python train.py --n_layer=10 --n_head=12 --head_dim=32 --activation="squared_relu" --norm_place="pre" --init="uniform" --init_std_o=0.00435 --init_std_down=0.00308 --lr=0.00258 --beta1=0.9 --weight_decay=0.077 --decay_fraction=0.607 --final_lr_fraction=0.0 --doc_mask=true
Each number is 500 + 40 x the weight over its row's rms, rounded and kept within 0 to 999. Layers, rows and columns count from 0. Numbers have three digits each. The size before them is the row's rms in percent of the matrix's.

# layer 5 MLP down, 192x768, rms 0.1, rows 0-191, columns 512-543
096:535430496503548526569487506522579599489514504528521413479515504501523497485538476479523512474481
104:536588503500543576476499493463555499497474506519537498519520509529472497511523541589519498514554
102:492545508500492516489395507491600471521535495486521519496497486446438498491416503497470496496433
102:483435498500387441495464547498506501521514480508526463487504492500446496479527476484467503513524
097:633487498490467522507532453530551449516541488492525503492484491537529513475547446471528493545512
096:529521510499474578464492516511397538494544503482471569571512507544463505518529503576506516514478
095:511467494496512524429542498570517542515534494479502501460512503437526506511523457508491504550449
104:590475494504487560474503490562618548510533489533565477633485489455543493499504559421488510508477
102:542533492504430485565377482506502534501507490497516519559519506482455504491513601507483503558467
101:606550498505600513488540575620544497499522500490447458478522498509483508497467552564475501487466
097:486513503498434485548499573463473489492448518489514545376501500476547503491520577572503487503555
099:389468503501524497550451507526432541512483505492458460480509497473564508502448602498495491508502
096:567486503497545474471440495478408448497521504507490553588504511491569506487572527509475498517549
099:524553498499452535464518523506413511496515501505431511462511487480473493503487510514497486481499
103:546412512499493527440533476514462617510512501506452529572485504534536521481502518427495495523520
098:485450500497495484495533547453481519508522496510484525480511496556547508491521491519497500472505
102:456468498497491464429406504496482551507497487510501392498495499444557504495425523531496503483515
100:464524500497557562541535525478514487525467503511420603474485492452548493503514509484513498499481
099:487482498504513443406476515439523492492527519532535479574525490561524502504560496387486503488508
110:439515504499572560405463532447470547501501498498458532508489499507495497499469482512522502533484
106:466513499494561477460425519448452443492507507492455545516492512539491506497495554479506500476594
096:525422497508446466488371498457520479491482503507592522474490501473500512510558487520507510481479
100:600532503506576507499534513552462586500475499496521464546488505537476492512544501475472498491501
094:533583505504454607447602411497500551493451501495493535543520492395430474476437552587492493546594
093:491477496505411500548469505400431498528496492502547506490514513571433478520486482518512506491482
102:456489497503424452527493473455481470471492512513512584525528506491448515498479516506507505488567
097:493488505494459544471524539450495439484487509486450526475527498546444528501426476460519491508566
112:570570510498487411499394554438410421513476491488525547551492499505455517490453526590504504501459
102:480542488495468501457525486508438556511500484512426543492493510527523514499532450561471491500489
098:473490489499462546554434504545549501497495504517566523459515497509505496501494548507475501487557
100:464432498496513593469388528557537492492468508485457535509503497507496499508537476491521498516397
104:469448506500557519488549510556607487508523507510531440509515488433556502473493526489492492504445
097:460540506505446493590514551498437448482515517476441545414498501486479486499585479506513495499495
101:473549499494494507538556524477437452508557499492498479444496488494475486493503472431485504507571
100:527455502504513478508504510527529452495499509504577498577513487482565507496579510538524508527448
098:504567499501531512501533473560402487521513510521468590438496522529529496513487506562517507485516
099:477471505508560512577528509534529521484515503526507415512481512538473521490494543420495498516494
104:414508498495539431488542505501451497492452497517559524530478495428506489487514492612526508464508
096:381539494502476561413467405558543580486472523511465640487496499453509498503464485489517487484455
102:538487495506525586426512475429516574503487489507507540437483510460523511496625484536471508488508
095:446545491503431597429544510536517423491554508519422508485502502408481485496500504441503503469469
103:460574491503497508570515474416571509496488509498436426502510513465548512493502526523492505488451
099:571543500496470547516520416510570530484514486490526558520499506464529485510488475519504504499501
098:556468494496513557469426479488518532487491508479568463544502493516479487504434551438516499517495
101:534468503499401423504473475475482484484502512502519527484486489506502512491503488485458499490462
102:486512497505436507559535428462526476504537502522538463434510489465579484499448472528486512502493
099:454487511496566466452441496488454501491471470496539535565508500467481506510459486480472472506519
094:495476496492475509453515556510548388504477479484569474454525504535561501485467451426484499495514
100:442519502501474445626468468527546547493540504519547516490513502533542488514513533528536505468456
097:637530496492511467437471471482496547510494486511498562385498501583528482465437561462477504501513
104:508504508502481461505507598440584529487480516473522563505517494507466501518499588499514506528408
099:547492496506505478515453510455509480512464498524463385475458491512472497485556488474472480472388
102:320513503505447460612546499468591509480523502509511439423521510505503528507530504479499493490405
094:509504498499447437461496512570522487483479513478469513499485513510517501497511540492515494547506
098:515538497499526447478434485497535567477472497480512510557492506426574508527567462460488498513520
100:553511506503501437479432465518494438503506496509482446523471502538488498460552536498479500500463
098:562555495499476498418415515495464419520465515496515492515516501480540497533483525542528501543346
096:516516496494461469461390477529536511473498501490517502556495504496468507474405475467543501477429
102:487510503496551529423464462411516500502499506483513433492481502534514521519425438601518490480474
102:455377501499494562527506555411455438465463501502569569460507495562499507508477505431468504524497
101:555589502495537539463584467482523474502525510501511438581502486476484495500508534548525496554514
101:409505499492476457515581499318510477493502486482508458456489499450533496515495514531490509541503
097:449483506506526481454518560487485502507461517519541601522493488561474494494531510496516512489525
091:581426493504482564539509482554392536487525487511451543646465497496510485502496518474487498485536
100:470525498495522504511479551556486532483526504489524509455507486495502514501609569497505497507514
099:561460494501465554402427452523478499517449500522531329509457504532541492501528536505500497511500
096:521618488506502491508447472499493526508534485500546404495502509532480487514520506483485511478534
103:502567497496544512545520495499525481482503483525417413473484514568529485488516501499497507478390
097:638505494499524583483476530518527419492481506500446468518531500479501498489529484482499492484468
101:484525505502426487501574503499443545512527505480423504532529497516514499501576449454496479486486
096:439594498503458468521537474554438447489444520505479525451523506466478490525560489486504489508501
099:512604492505452498504465505565449571472491517510538514511517492517495501498500519536531504515401
097:481458506494518508430519541434542482522490510493552442546486497459475518492496484561500511488479
101:525512503502500573449398497470463572485470490497504476512504502471561504503466451542465496506478
102:523524504504373617563537481415546556494485513504483484513510496550575489488501478523495480549463
096:561412498505490433469428441608442508496445477488484481475517491473531492497446508552474487519503
101:452619498497461547479543430493478642507523501483445588484500484469479509477492522557511501507454
095:462659500495521533644492507614517545522471521488479582576488501577516506494470570510517500504568
094:516577502502545477524538494508496488470489489468517507553486489494469536506573576550496504461533
101:554525500507409511470445431464532481506484499503583588471524501501610484535469516503504504495475
099:510461510495535449570492443473551508520485512481432375447496511415421525496552409516496495513464
099:465513499492449483562398586417507496506515510512436485458521498512471515504482568539513493531580
096:395515495503471439503563509481587524484509490508587466403489500466513498508417487425500507516450
105:467439505500555488458532494490503553501504500504527507492510490547511495517522574505517493480538
100:529494500503533438630548539472550506492547496511460575428496498559497478507554452536523495469515
101:481427500496492455443492482545611533495552492500467395472503499485471493503451595496489495502538
098:542549500509477443654538534498490488516514520497500422510524490536483499509532448517508504466557
095:507582499495530524462383501602531526510530511515451541496487505432570507489536611550509515465506
096:524431509495468465542417496523550534486519476470456443471504500514471481518533586546495496488491
104:547514491494502539447520581476369558506442485509508553499500514466565498489487489542466493493529
105:541582497504502586475470456512476516487538509522514512509516495504585503492477480467512503550650
098:488538503503512547467495508499525465513482492487553486447530502359466491473481534400515495487460
096:558541500509402514606511529491495491522530517508464514580515497522451491505431520498536496514471
098:419469503501448405597431532447510474512478506499463480460503499501525503499434466463496513426456
094:479423498507559562517540497546523503501471498509555573525497511468523506496544426495494508481605
100:422563500499533493473492524503485397485492495498491557533497488558520497528424387490500508547410
101:469471498503426520590481524522479505495535500505506507515510509562515510498504506492503488510482
096:549519501495542539537548446549488479505418500479494545425489506495498488476433509538478494499493
101:498500494504485476494473514504432466517502493527485499445494504583463497482540536534481500474441
099:503507499498520482397545473535509538504499500497463485513540486478523499494512531451539491488530
096:482389501506500574454505473536549492512496522526530434515482498439508521513522458565520499502500
103:473420500504467423491495537514473581524460499502532444508521498424420534518587434448483511491481
098:458498504498516559441475506535449496491528503481480466550494490549505492490440483557505498523483
098:466494511497477525447493479603587447489513495485599509509491501494464487508458517413491512497484
098:507486505498512590603499489489472466473512479488519618453490516550542485482469577449491504466483
097:493546502511514546489304512469430519498513523510404469447510496568444509498437478579529503504511
096:459449509501534434517498504500464560506458515498538527543510485521501500498427509583535482523484
105:523550505503497468551484536521566518508499521484509415460525497569484526498506453507522500488472
097:539624502503517571486464498505528498489489501514572498480511496477522492485429526491508500469430
101:509495503507499486469513535521435565495459519506498561544511505467542505500467498512496501485601
097:482492500495447596418476529523524412519493490496420544448489488501495493523533372478469484530435
091:493540501505491521526505513416617519508486491525479463504477511499486520501505595467506497547514
098:502425504501580513538550448570519452491521514474442497466504497491480519498529510476509502546525
101:454594491497534434553501527465532454508518502521522522510510496545473493477517570520510519472488
107:526539510499537468498502469499466382504494509500498494552503496537439504524514528455515495536509
098:416591499500518458487514439401568502509484512463499456292506503516555505483529481504477493487497
096:578568497506532516468485511542598518473466494523432599553482509554424496499480499527509506467481
097:523477495500452522483540484573545530487526508500426513482530514486484520500561517401509509494507
098:466447507504524460566502576481467524506503480502452527582458506502563497500559501475486494512496
099:436491496499532495507568450534591440494542494489503437526509497442573514490468525530502512479464
105:496514504495576472519392546446451473475469509470529481469502507509482495496470496454499493501413
102:503473514502490415474476502518501484478501494486492511501474509510503501480509539480474486545458
101:554490508500408413453503527499565531496503495509443537501504498401555509490505519533510497488527
100:580470503501428473552504509470513506501530489504471544479482505451545492490531432499499514495579
100:483490501506509497486529500529535553508544521531527415484507494437459498486494561547456491517512
101:541522498504520530552444442461490499495499512531427513502504503514464499525494514621493512436537
100:508480508501476437558507464495525514519498501498524444533505490499538503504552479496506507527464
098:543481493495492496512503524428507457500483474502490395480510500570524500491497514546500516501492
096:569499497494448511491549499565471540502477498489464474559476511415572491485412539528484502530459
102:517513499505491394470523467540526619482531491504450512499527489467493502517510543557472481521579
100:407504494501620463494458480525495434503469496523484478404497494431487495492454453519516500479457
100:444510497504538477497449505349444457501463487510492546619533498501588497497467591568527505455601
099:520569498503562568484465520437442540503522496485462498493503496545568489468453416512492505513618
108:522588504503521472562533557461545589504477494503501532573518511606393499499491558553491517480559
101:519533505500513506458441604627503605513524516507503486512507506496476490513576502495499486482516
092:514562494507497495521552532493456479467501509507540521485515504539534517505592464549514509436529
102:573585499499417470473598474501452617516490496484504442529496515473521494485502574499493500515507
100:461414493503500489515544460457440437496502485515417534435470512472478495508438456495507499431579
102:475495496497393501444408516438429489504504497520476514547495483546546493492415516502502496484529
101:613459509503433540540602545563540456512469505513467514449490489573457493504480560645502503503603
093:504495500502517486447471460503547437498510515456427432499483489427542495501551506403505493517496
101:534450501496482493491568509500524445519513496493525547591516498462431488493526426453499510457434
102:420422493499480494494456493418488526494458474485516488518487508502476495507474479491474506491502
097:571475507503432544497514471608548479491524517502502429516511508475483524504467540487497501555509
109:514637503499542661543484509519435477522491499498502501555501509595482510493555499510500503516467
096:459449494495557484519456603522502553496501481495485472527511485555529504514547440578454496505583
095:500463493502467486521504507419520378493497499512510508474488487451526496497480416462510500493540
098:491494501506501549474478564539499481530514518518465427524532512512530504506539548440484499512463
097:509525501503486510470577479509511483503487509507570542438506504504520506501514533485508499489477
097:492418506508499563554499512476498470500457488478432520556481503463516504505473591535497513502466
096:485499501498487522563473484533501502493490503506477561517497499484505492517573511549515501498541
104:511462511510526484463564453502512545529507500515611552584508511619428505480509585568509505519495
187:496469496498459485549492486478542501492487504494476483597501502490519507498473517468497503503557
095:482498498494553458519503446605579524496479504509480621506494506551577473498548435462504511512550
100:477541497498512532477459553587545556499538492525619495519519505479493507502498467527488492493537
102:535482498502512475501532516540584435489476495499486483429499504514495494466504525553477505496476
093:480497508498432397508393518467530562531506500502498513536493489486377494497438562509511505489574
098:576496495502544548498551478494473553518533515491497562528496506502488522491479509507506500480496
101:446441504499554493484534467474562378501529512499541525602494505509521492478538515477483502515495
098:517517493495533587610540465410519501526503480507501552495521504512528507513471459463506512511517
097:450432500504486451549510550462567484501484497507493630494495500514462495493566479504502511535436
094:492527501508556518459497430533590492513502490481492552534471486460469498469489463506493504507459
099:514414498492580448508509479429548466485482486500497456531508500552450493503545454521501495497507
101:548497509493548487540463493547455552501476517502534483480490502540362502509535476424508508503530
099:505472501501563556407534446506525515491517523492596505517520512483540529489495494476522488487448
097:481521502500456546482491561520520608531480513506525516544494495552508490515415528558527502521533
100:477572498499469523580480504533557511511500494509539547573495497478367509484496479456496494481523
100:479428500501521585507483522486478503516513496504500546560496498393473513480490520483495481470529
105:463449496503590501477455553507517461508468496503509516467515502494504501485551552521496506499461
098:520485507500475522503540495552519504512504505506542459498473505517467498506560460560500486480574
100:585435503508525406402512514524461504531523492507585553443476508506515516490514530497487511536463
098:509426500503443526489488464439606435515492501482506446497507499449477487524559567474493512465550
098:463469503501516456496460533568499527480509515479382519503533516486470509498449535488510491484611
102:525466497496469473489491530529494488501503493473446528455487492483513506489574498496507488525409
099:448472511500493488525537474457546435499500512489501514465514487484509507488457417455506487469560
106:532562495507584491501491556465478544516506500507474496443503502486479478483492531515489506532402
106:392594502500548533484493462507517528482512484541480545432518503504529491489595501583488507497560
101:584494500506492493564465475464479491493501523515464497454493496501519505488570478524525479490524
100:395551500498528537513518562466473527467489502509583479485506506576562522500550507378508488487527
089:524401511497589560488544509594508510520481520516531511516513498511422487526574423567542498509499
101:487511504500529455491429481479391422499511476501445579445491498523479506497576541535480493501435
094:397492499500486513460418479480418523443500483494563533552481501506474487506519592518484506512463
097:473534502502539486580521540492497559499511487516477520516514497513571486502554559607507510534482
099:496521506494476508550499464559470623541476497508444452514499501530488500490491482627498505484541
101:461508499506475508510554477475439408508446494496521521533484490515482500518494495549488485523530
094:480521498504525476530530471517590529501471482509457463570465493503574488492501413515482497468492
096:607469501503565492491520462517537549503522512525494504451526499434434489510433517542506507504502
103:560591496502451499573472552538481431490510487535493580464475502471488489493531464537497498545416
102:417518501508552448490461556572551417489503516498621496467485513511494495511483455521499487495493
105:524540500499440549503465567473579581501497505516494453476504504455534501509577484437529509530512
097:466534501498527567555485470558550517502520522511526495477495493365528499503550501408515505486493
103:489546499503487454526545497442479517509496516514514356430519500508505504509438540449478479497526